config = dict(
    n_layer=9,
    d_model=128,
    n_head=2,
    n_kv_head=2,
    head_dim=64,
    d_mlp=320,
    vocab_size=1626,
    activation='swiglu',
    norm='rmsnorm',
    norm_place='pre',
    norm_eps=1e-06,
    positions='rope',
    rope_base=10000.0,
    rope_fraction=1.0,
    qk_norm=False,
    attn_scale=0.125,
    bias='all',
    tie_embeddings=False,
    parallel_block=True,
    init='trunc',
    init_std_qkv=0.0322,
    init_std_o=0.0322,
    init_std_up=0.0322,
    init_std_down=0.0,
    optimizer='soap_variant',
    lr=0.0067,
    beta1=0.95,
    beta2=0.95,
    weight_decay=0.031,
    lr_head=0.0087,
    grad_clip=0.5,
    warmup_steps=200,
    schedule='cos',
    final_lr_fraction=0.1,
    batch_tokens=32768,
    seq_len=256,
    doc_mask=True,
    z_loss=1e-05,
    train_tokens=128200000,
    steps=3913,
    dataset='wikipedia_en',
)
Each number is 128 + 32 x the weight over its row's rms, rounded and kept within 0 to 255. Layers, rows and columns count from 0. Numbers have three digits each. The size before them is the row's rms in percent of the matrix's.

# o: layer 3 attention output (transposed), 128x128, rms 0.203, rows 53-63, columns 0-127
# v: layer 3 attention value, 128x128, rms 0.215, rows 54-63, columns 0-127
o53 116:142089161067079122129082160100084088118141103153178190132138128131133144156085089157150144135085112081114158131110111124139138140133167102133094114146073129154193115110181108178060086141135106128162119121120138166178178145129099150076061171094137081211093145118129121093120135156146093125199123103044114128141108133141149143173158104110184082120118121117065124113149136137138201147154
v54 102:129156110119109144149141045123121146136201117074161129116120099137126135097130098172112095083127134092118131095074093124164133147127098142125125129149160133160068143131138121123123045103127105096112190170112180167162128111135111056106157137099100140137111156110159152120144088137148111109086098104101142145068065090133165098186066158067105095174156077129069141117056112114194125154079
o54 109:102157146149107096160141115140129159152067134185093145159148126138078074125070098176130169121161067091101156141181156135150072102129148087191121168093117125088176149154128084140090147104152108079136124141127160172160129091091103098118137195094176086120136123132122091138091132106100126143111115119063108140125132073113092103125113126173107063138156097134181151059118056189107100091159
v55 112:065121048200165118130164124097114107125171103112163144175134139152084141128042140121078103089159149139112100120138106080102110147102098116045099109087172127074142112108161103121154143129152125139093114058114168137144127134150164131129118162107177119085050150133158154135173141137182166054146169165099126166106171130082111138176175114142155143164176150124125142124147171082136130111126
o55 115:141167132137119155107077136164178076135112162190104101148146109119145115138171063121187125153136138174109167088176102072109109129128148177129086182113102127174127133137130113140119143127107110157175105127111143138231162129156176101146151106049181084172098092110181159124115078131126168134131081173098174134095161117143195152118112143124137086159160193111139116149106191109107116135101
v56 112:138187123188151118153120086110164182139093163127121143132109125141128122171089101200093088107158143123138080193138077119130120129087097122160151065145125112072096182132104126178097137195188143116132080133129161117112170141164116126152169084138102176158082104092131120114135121120133161076141157109154164057106089138076134142090175162143118094126117061118132128113097129133088096162219
o56 114:095080107168178112057118150175098164152119119140101085176129128120063106128143138137127120075052123109127139105169120113098134198166128131216151149082147131163110108136101114104141107100121171179134148150104123153122124108114148151168087132126149088104105089117127126118132171153162139202123139102101116147098138130146197117128079115126113160092132147168176150132165071136159126000099
v57 098:186163168137119096082122153108153137098101094120142127089138163145126104144091134087121121139102145094130107112166173193168109169133068120126172125147137119147119140061102133125160090108121143098139114147148183079117154224151110130147139151098109054151107109117142084140096177147116117168138226145158146097124112189125074106045167136100099136091123073098175150111081091164116166145131
o57 096:130133131093127123162152131122094154114160059165109106137132163130144158094142180150091128114144154133134161070095096126083148163158147118157130087125104105106104118155165071150125123123178199118123153114143065073124138054123106131190139149159162125139047048087107101081165176149159062093122127107124128116108136134070140113176137133042125124103114161183136187113160131163079099117115
v58 109:102103165145086152091167151058115128118128148123159097144159062105166102137128137162163119169024184131160112155147126099130085112116167166165166131086052136121189126137140097149086140151085124132094114112131129113187193084073174116114122134138157119133144114192107095119145098156116150126205128101123129147085070105135121116101107180133109107114131202130183133108109111106081116175141
o58 113:166127124154144108117143130082122099091195120164174129133067152171117177137098112092144093105101117119115137156128127114086136139080087155120098086082116154156167137051170163106116150112132126114118091144165113130124105108174136198160051089153071140091183159154150139077113098126078130098056142160132180124126146138155113200155109120154177131112160103160101194128172070161086139150106
v59 110:090110055147076144183095068118139118168115124103143123104137121127138115077132143163140159150196097140157119155113175158141171115182100116030118110126163149111154144124192121113126113103118189127174166126082077086118149071100160093136127121139141121168119159099185144129178107097107088144140147135134127048079123122157195158100100132111059129093144115147135090155118156158149073110083
o59 108:163174137096115106106160111145149177094060151175152108118106164080124149149154102170133176158141047075195101101097140148141132139115119119090163137193117110118154109101106151165121136183145041188119124159128123166152083111118125094187112119107118144083163153100144082156164160116142087152132122126097067186070118132139151095052133196152153111155132152141111152095143109136169143118155
v60 096:117107187184120116183121152156088127135128109148110079131174091132084125126139150173156122131131086087114154193164100177136112110155090101115180195177152161112120130119100103068135146066076123129089147069098086088152083098120130177116156143136114093094113091148144103088118135087137153104032183117119106167103162118107187124191092136089147097096155050123134114098138140124129127119139
o60 101:117107107117101139159133120172112107157111089132124161123069100107131149086107079107110114184142128080117084124116108141214121187174135181110111155124137124059122125152107167108125082141146081161153137141156136137140115139179128134183088157097127130134152123097115083120126196150108118123120053146150174116085107136111130111120166149111116083150092074115122077099006126171036152138144
v61 103:115127159116099114167135116105128105100071100167122182137110110134104144089104139130118066091077094184179166077153159133158091161052118114118141121092125120133110114144151104077097162098122138173077114138138120156104131065145115150152130144114136189038141120157161190157114138149108089164129170181097100142150069164155145058117134120106101152096174103129132137160174181162074138060123
o61 104:149100146166173185145128167105139159097107196173103107096142109189132132126150140132179153167086177094121122138086110103155158134128123109086117134171110107134076091136175118094115164119172174154108151157106148088139068131153157107109116115127170191131170064192150051162136095110124113064126132121098083091166113146113146173102200135136123162206125112110090086133105129157094094163109
v62 098:016143144138115101137136161142140159107127151156088151147155131085107115075123105156117114123124080123114137105102181089062126154097092115097112158135095106091137074105094158122108080140139120146079154069126154095100110204172096097197175164135160125081184123188163165166120185151163146154125163112131069114140128203145149123100132112163142142196141178131114150119130143116170116103124
o62 103:119133164131069170139088127139157078064152151123088139151162113100149133130220127067167161130131104174130118144132129073198123121110075052111055156122185128145141130154196133137108149141124155168120184079114118153152143122138109174139137069187131085126152086113156130189110146113153109110140116122129120077111179085089134140110121066080189145155111108117150102149116090144101112164143
v63 094:172154078149118120142193119101082172081125086059167112126109210131092140164155104079088141181180092111106127090132077131178137093163182127178173119083076170125081166156132097128165104124121161160130090063133128140171128138167115139095107112126106145153157173159068151147129117164133152115091135164113136205121160137112133159107167129076117100158136121096116174077157101108133125160118
o63 100:086106112161164085179133170197118111080098129118137165152113150148121139091166106111095046155217108153146090132110208136097016131138129137166105108112093129116132123148154081106130107121134128108111103143098150141112134148148099160173122098080187117184139150111179120120069122185167192108162145117170150136141135173115188122128119150138079133110116110109112113112159174096146146159093